From a checkpoint of a small transformer trained on Wikipedia: tied embeddings.
Each number is 128 + 32 x the weight over its row's rms, rounded and kept within 0 to 255. Layers, rows and columns count from 0. Numbers have three digits each. The size before them is the row's rms in percent of the matrix's.

# q: layer 4 attention query, 192x192, rms 0.147, rows 18-31, columns 0-191
# k: layer 4 attention key, 192x192, rms 0.141, rows 18-31, columns 0-191
# v: layer 4 attention value, 192x192, rms 0.12, rows 0-2, columns 0-191
# o: layer 4 attention output (transposed), 192x192, rms 0.1, rows 0-1, columns 0-191
q18 055:085134142162128102150154153075168167103166110080071080103120121111104124115158044098073111160061121156118131125119137110155166178107161149131054139110116143108098123135177097076160148141118065181097125098130173093138145093051137138125124142156110151140119126191144092157098135100138093077138108156094167068111086205100148126150091125157076165088157152104129128121113159118084131096038074125149136134107115133126149150142193193112135136116104096168181164157148168180101103124170146178122153111094117097163098164135125181133141116111149135124113135157170127187189144113189122108
k18 070:139197088195135140073154125135118146122154172061144126175143184095043139133090118123153168143151130098173139175122175141096145100131115114117116129158165114137083110188172095132107121150169106099125158109186144146137091132123139082154140112105126101120163098139133141060129063117189153120136194130175098123162158080161158112080121158128056181126176110135145148177100109127107111133123102098136075110147101145164142133120101138117084135079212107140166174123131106110140111081109136060044168115183134181109090095128126100162156106136144112158074136094161152138109177189102106142
q19 066:099146121131151125126185127158095147163111119137131110087164165202076137099119085075099157150132088121111122119140144097091129131134174174167104116151187110169131087138115112097065146143111062171109151097151160153138092081074148117067135077115103135136160114134147071078136084092197148139103068097150112127118143124064159111173130092187108131153113058112185140183085144178130155105179131103054114158116093135135164135043196136136123082119134162109124165122144167147128113120089092140111163118134134185148094186084147124144175070131107140157153180118092118169158124103136133096
k19 080:062139184166146136187133151148110139086135112092106106042076072076126135113111100094115101152112125141142138183152111105139130177135084119147139164123156150099173157158105130139144152099132113184170089170178102173153108156119112108152212142185169097118125056139140157156098116045161076132113113141177093099082104195108185151161086133149130143126151124052149081133161096113079124113167142100187158096111135149105117121152149168081141121127169098144150145155095109145161122112192154146127108110124121142120143120131076136099143101124139125113070114169207067177165111124102121081
q20 078:150116113140102125140137177151112136098074139094112091079137096157103127153132105075097156145101146078142131057139172125123109198150132138191148148151131174139130108157128065131107172124101063190040109122103128198179160084092076097160129109139130144170113147043097065123144067114116075127092116126130118136136147114074077146157127098157112119124115098101140113125140090196099138095160103135130106095127120103215143153078154159131143121128130121099152164171139120182134088119137120180136126126154174202167094187093164086149153151145171133163118130080128122173177153134173149094
k20 076:076114110168148126092122170123121104143116112087121112150130085105136140116082095120172173116067091119165103099175113114149134124156122141215087129123158127117118161128155076104141095125159084161053163170087145140097179145105104122176109170172123166144150109129100047177184106153107084115106099124142170104117080158110090111116157116070116112111180103107083094132118106163101085175139093147163142084111120217133183142158204132105152122142156117115168132176090086130085176163197183123128161125097126095189139170115119144111101129158199121073116161170103114150119168125143113108
q21 087:135112083075149139121139204168184154102150117134093143064177142132092075109089157106103144100087095140093142108112146104076102159115141137194124111175197164116194121084089114185065120142094120153114161124126197147156167104128135099150095079164176152163171123091138075159203077091114156100095076121092079120117132194130138097121182155103115143134079078148150114120090126156143181103130185098133133107163090122143169160077109151128125098095114099112164130133134153149156059130148131125120108143164132159102086154140119113135117127119127138160113173066060123120150101173152187159
k21 099:104118169180147110149115143164159171110186117139140080151145146161081137174114058060062081105106124133140155162132124147087138093144135153108138072174155145046138129191084176124143097097135111112140084108057141148107078137110114134112112107167118129077171140062084136165173117156116119080117158182123140124125151125101166127149155113139186155128132163109090111145152126096126132087101101117080184083088141154123123164123167151086193101119104167109125216198100081118137195161132116149113164117105151144164088111120064131140139059089142163117079095109111155110151120152134153091
q22 074:151107098122104153106110177146178154090162144158138151121143148108119075126053165152167134096109146108138138159178121128134065030153138116101148081152193167146109097100089114156123137155139107097122138175051160129112181145101141145133107094121143123120158138167123113170106119096102179155108098114098179097118064136141117095109172138070098123132104145102141184131117104111187142160107210077130128171163128125094146159135061128175051100121108130156096142139138066100141068168179183118199143185185134187067101103164124091148106134139115104131126131079128167132135107114122149137
k22 066:095065117127105122169143162130165155147136181173127136138109129197110103065179136140140190104129079130131118135179165141139097037084118162109100091117134124125144170184117124133174122109160105060097157139138066089066113157139105170085171122144117102090098138121150162180123185182071123151153182134151130117146106106084147115134187126094160156100125092077129124113115124152112127165172182127185120127093136089169100091183172135099130147153072137133062123131135146147170203162127106112091147136131109127121142136148151139138043091086120118093172113193091140108159113125123171076
q23 071:110170101138131071120137179129189141186136086124031150113086116049126142121170149122132073104134111139071161134072123088130135160097114116118151136102123125122177152084079154144123134114145167145106142127176139165112150122142108101100154127192134130147077129150110182197163132069127109109163119138106138145185151150102217115062109157117180101155161101209134131148117127109115149106125150179130145144156073126074143081151125133059160149153143112142076098126130150117143166135149080159126093165111128052117147074143138144161095152099080115100145120124107139088036148148113131188
k23 066:177125143152084109130065151154138158142123079161116133178103139198076154169060059068055107090160123117125145118105135110131162145136118121122138161180130096130096131067161082141079118167122108075197105158116147156149120096075157105124130112152101137143076146119135159134130125085149121143116103108082079178110189096116173112139112117205146138137092126150126141152138117111155184080194166128164174137201085110098082104087146180163108058127156100105145189141145126151119067145115114121099067144093122152150130184088160141137140103120089109135170160128144093135129191163115115117
q24 073:166160143154107132184183137106123131181159123142223126104160210146066106133147126114118139201146096135149143070155120109156148118126162109108157152122158202103173108136114198110094123140100077170150094114098148169181083087172154130164147174093081124147128164096114086067092118133157115182133141147137107118146128088141098140130148088128088169153120085129157096127111113099167142102128142142128154110130070049111091149028094123173097118112135150114148179094167165103122086109106109092106152110104093128155124149117172118082147077123152134180098150135092142108194087093135078119
k24 073:041088119106126088118164150114121200110167145175146089071090047148106119100131151117104127137127155122080137179149061168094138120093122118118092192139125143125179134141070182109103144141134093135133148114130104120134124125151129160114099172167182143115182061127178125161108119131092147141137081141140089122105074142143136153157125077111169192064192152102165095112074096158080123116096183167169152103164088152187151097125119161074169174127080181156096116094122116162128160121188127178096127122109096090130156143136126085092155124098168159150147139105150117149128104190176129122
q25 061:126146125170095159135055079127094169128148168056153122157094133138114189122152102128119085125134168157208095156171087189132093074125132157067148133126076106136069106115141127116164113124095084121130120110160113135148073147156108136119156104117080120058108095073097133114175170139115137123145179122162142151134163145121149098113087119136097106078122123110111123172146183128151089184205084100086157123115141180177141152167122095139123144089154175113152142136130088184068196194081113113159130081120120099118192125112111103139195073141106173100109111183160116098137143117086137141
k25 101:118150137090154156118114102087138122105168119152147155026106093123138166098160167159129126150126108110116056145154127147183124171141100091171119119107084080175146179096128164094134130126126138117110142207128121083163188140082153077114128133158153115136141089178153103126056105140077110118143100119045157079063123173095122097116090083123159092097155138139108117143147126174108103161160135158225173204138169136147119112164125124131175140152158072206114121125133150164118131156146109150152122142086090136094158096161104119136096114149119122141187147177176062143101083130095117090
q26 068:118152141159116133122122115105138168148183058158107137168090191154096099119117132169124061093145157183111112126153104160153171088097198123098131134108007063131064118085144170085166105128124164128162104122137126122129139145114170106113111145077121113139147097126065190114174196135153131155150192153160088125137187107148092090110116144133050156162143187122143114155082142123119133142129130121151179110172102150097135075145130093200161117090188142071136140115125121140134118171119114110151157099144112078128182107097148126106148111137065185148144129153094163110119103149078126169
k26 081:151164128121080091133080119176164141144129148096131091028166166106088118121147141136158087130096065166139125135089139068135050160109140119141140131104136153098163138163123151120062097140213134121145196151109160110190154092175152092088126114094130132123154113153115127153138090126094151125131139166116141153140213163155178127139151130188107113172098116182085116090088111131094148100141152138144179147173113103125104163144067162137098101143136071195084147146126129153089132143179143100101102164153089186067177113150114125180116070087114092129136133140074123140079083134127157167
q27 086:080092110138126096090147077138114072165115092115115132078101102096115144155187127116105089152165106181128137154092134144176176176145107131141157134096049147098171161105183147111193157138107146170097130069217153144162113086136100076119178107128084084147092139154131139149160159194120073118213163117117114133177175098127139131143086123140139097135155152126105097133091133136125115133157100172175162120185128161120097132128158126065163099124138121155128056091137133148132145130106057178147098106058140123133119079074176146108151144131127127109138101140138098196041135132151114138
k27 058:131173128148109091144116125178084157112120125110104129059087174146124111123094153072100140165105153116095103182173111100076147190138156137147157114089055113136132152071151108133094198093094109159159154099111147100130108102083183099194111105187102162174159134135143105101088097121135129103065107140123089123109132171098105094126094134184107130153116133176109177146066157137182151075120157141134146128190103124116111124122143132070158099093136087121107141132152140165099088092172115153126087115143103075169103199122163145175194185141108125154096188123153112140084197146153100183
q28 071:131106157165131135181120157116112155062159171166116143174130154138132094132113109161120105099124138143183106139162097172165089062122118129103180128072153171134112133144122113182160167087115153106142054137110098089104110146147100123142093122121143115113129105104121138136167154175092119115101148096098148070098108141161143104087159186058093109187120173087132119131145180100048197177083121094195164125114165163119170073110082137143124121110152145144080134148121093088219134155098114106136160127171096098159154121149081135175118115188110183065115102142114097079172158103140110188
k28 074:150172120067192164081114100078144167107131113178155134108107110125171121153147178159150188105153103126150159071121119118114133136094125164122142165115131101136107107167114130147061146191125164089165160123182133058165133125146150159180161171165158143084156195168122106181095085134127129056098135127115145107147096143153163146130030106095104111107125132170177124144190121126091080146107170114170110120105186131128088066177130165157110139131109096152090126114116138171119131136143151087110131179118070133138181095132162152096124060103080130147164132076077162119105068160159153127
q29 080:101158126131137101110136146150104151108142199139160084114135080111128180164116078089125138157053125121184112195177147114069151092154131130086104157119152106147070130141096094110123080136130113156146148141063109139128114135119112124122149144178108118056123099137068140134076155083133214111110120132136158118164077174126193060149128092136163149124127120101098121168164164125092057164137096078137098131057145224111127186193170180080160132095145134148189168180097092116107168126161164099130146109121114094121123127139084148136146107120155086134115111173090132125142122123136153072
k29 088:143125127172127129151094110124152120142094141131163152183051087165123157150100135171112097077154142107177141185169107120143171052123141114075132097113092138174073167119105115143176112106141144108139078159152118108098128197147158126134136112124140089104099059178159192088081178076142216148103146091124195119131090101096143108085075161112144114144093136099086107155129142073133061197166071128165157144132161156102089139197102095085081112140117151113138159099093124138165095123128141116153151116082100108138138111163145150122137129107130116093168123162188141138124192088091084104
q30 059:110170117157091145123119107155181143145148087131143086181151151155137090125150120138113092104124170198195116159131139128085162127127186129162137079138140077065111143094117090082159112144122118131112119121108169093123140158157133064125115069133129108150124094164122187193171186136104128146127154137132120105124149170133131066075079136136072157137111168094095076176094156062156134160136107088189157113200137212129122103170178085125147158087143160067184103176120128128115077147094098097110120083145128113141119079121113170172113154165121189118080119165111069101128147175146124148
k30 069:139110097095101157122070128104157140087141109135116180094115091102081179110119119144124137148138111135136075133118152139143038125140170088106138127184163148223153094129085185119113133115134131112136121147111137024129133177132150122119103139151146115094158099158091101151137117161070167119121134068097174103063116176143165077093108123125084087106093101188104114130175162131169133184108149122152059225142153138102097100111119101165128160098112129194111168113171081130105104122194137200108107117152104134087132160136114172149115181161119118158161156092167134101114095176148127151
q31 071:111110126121128069134143122130051175089076148127112103084130087080150155162131142082126135143036131093092137133036188095132116186119129082178153141160108163113132197125149115121112130112159087162074152095165136161126211093119123145106121161192104133112140116116140086138099067170150067120097155174129120135106169126127182165155114125189146108123119128127079132109156112169094138099118110160140119135131125122163112151166144125119177087119132114138135086161143118178036137084148155192180058167142156124093075135120098127154138139105133084126190138134105153134050109150136144101
k31 068:196134111132160187100141118085132175118149132098167123189141199143112108076125098127130155163170132143156135111159107155079156120086108132147112094156127185132106150161106081137108072140045157152125120075148146104102042115148109168136128146087110114110081203123114125122120230152116068113140172081132133105127173151154126142090156106083099161149152163140143053102116098115136110099140095093116192103147111198117129125113134110087145168123095160105189132105099172157158072136094105085097134101110116170192066131094120132124113148147116145098084098106142134118122167108143200157
v0 088:153089142078109173097105153187095196120174089065131121149189163144112070116102146128113172174093122030133152138102158137083114102118134105136104131096165103125195119122113139181094155109106083164120097071139152152177069121140126096092076114152060181141137178139179128120133100097104097103089124131114073145146188091135203118066132166130092129161091136142139119112161113155119173086146120136093127108117168127140146186156099141132175136118184082139133115147080105123113141131093122097102086140179104144143102102127153125090178141132199112145112122086166187152151183144130182127
o0 094:111171101161139105161165119105132074159102197152163105074126100214117168149140125058097124163151151168199100147111142081138147171126127183136081196189081150151085133186144096131145081141096142099113193136146101133140155060121111114106180146099139121088133084119103109108065095119171160157141119114155080149131074129084072127171119090150137176155100135102143129162132143150075045194126086132099114186097126178135140093090150151090108096124101151156134159120111122125131151084111141108135177142116129121159126136090137145122088121069145141161145118135051152146124112084156147088
v1 102:104180098131146145114150162143142169125090117134124125122137128083149110163152165098137151161087127144116151110116164134070114165098145146131102132166139166071197115127139177184132148131060075204122164081110134173174144089057126082140085108125158129133176152037106072089143079161118066084155117100117127111114187186098080113109162137187110162117084135130114097162119172134109134082173131138117189127140103125109129177036132183173179152111098148144122081143141084130063132130119102145079093129149159101097128171093150100160167114119141112157131156139105115153080095112170132150
o1 071:129075107120123144093103123141105136150179156137129089127143113166143167145109075124099125066125148109144128175182070143107098059164118196140177141135120107155081137144122094099125119124134112100169131122115117088117141081164086120122156140158125103135112100196157148124149152125152198099065067132099112173143107130158132118157145149080176151152096133167137134128116136100124104164104105062092110139072163184179178184210165134056082094151074056147160179167081145138132155137154134141175139147122117114140113080146093206093051147124073121123092117097113124154163131114180156111
v2 089:138123146121080123100091168162139165073118129092100063127166137131094149121080081072124158115132136116174140144100119118060099068160153167123145184124153153122097125168110143101125081116161084151114102148112136150172179064135062148133118140188133148094143112088141094140151099193109159112131105119075157103103145167096169107125093066130157145156116173140154136108104148134076135098109147137087085077112133186132146137134210170111158155092095114115129183241133122137084153183178107097133114141135116137174098136146083171099189107130187119092129144108162144125156138125214150125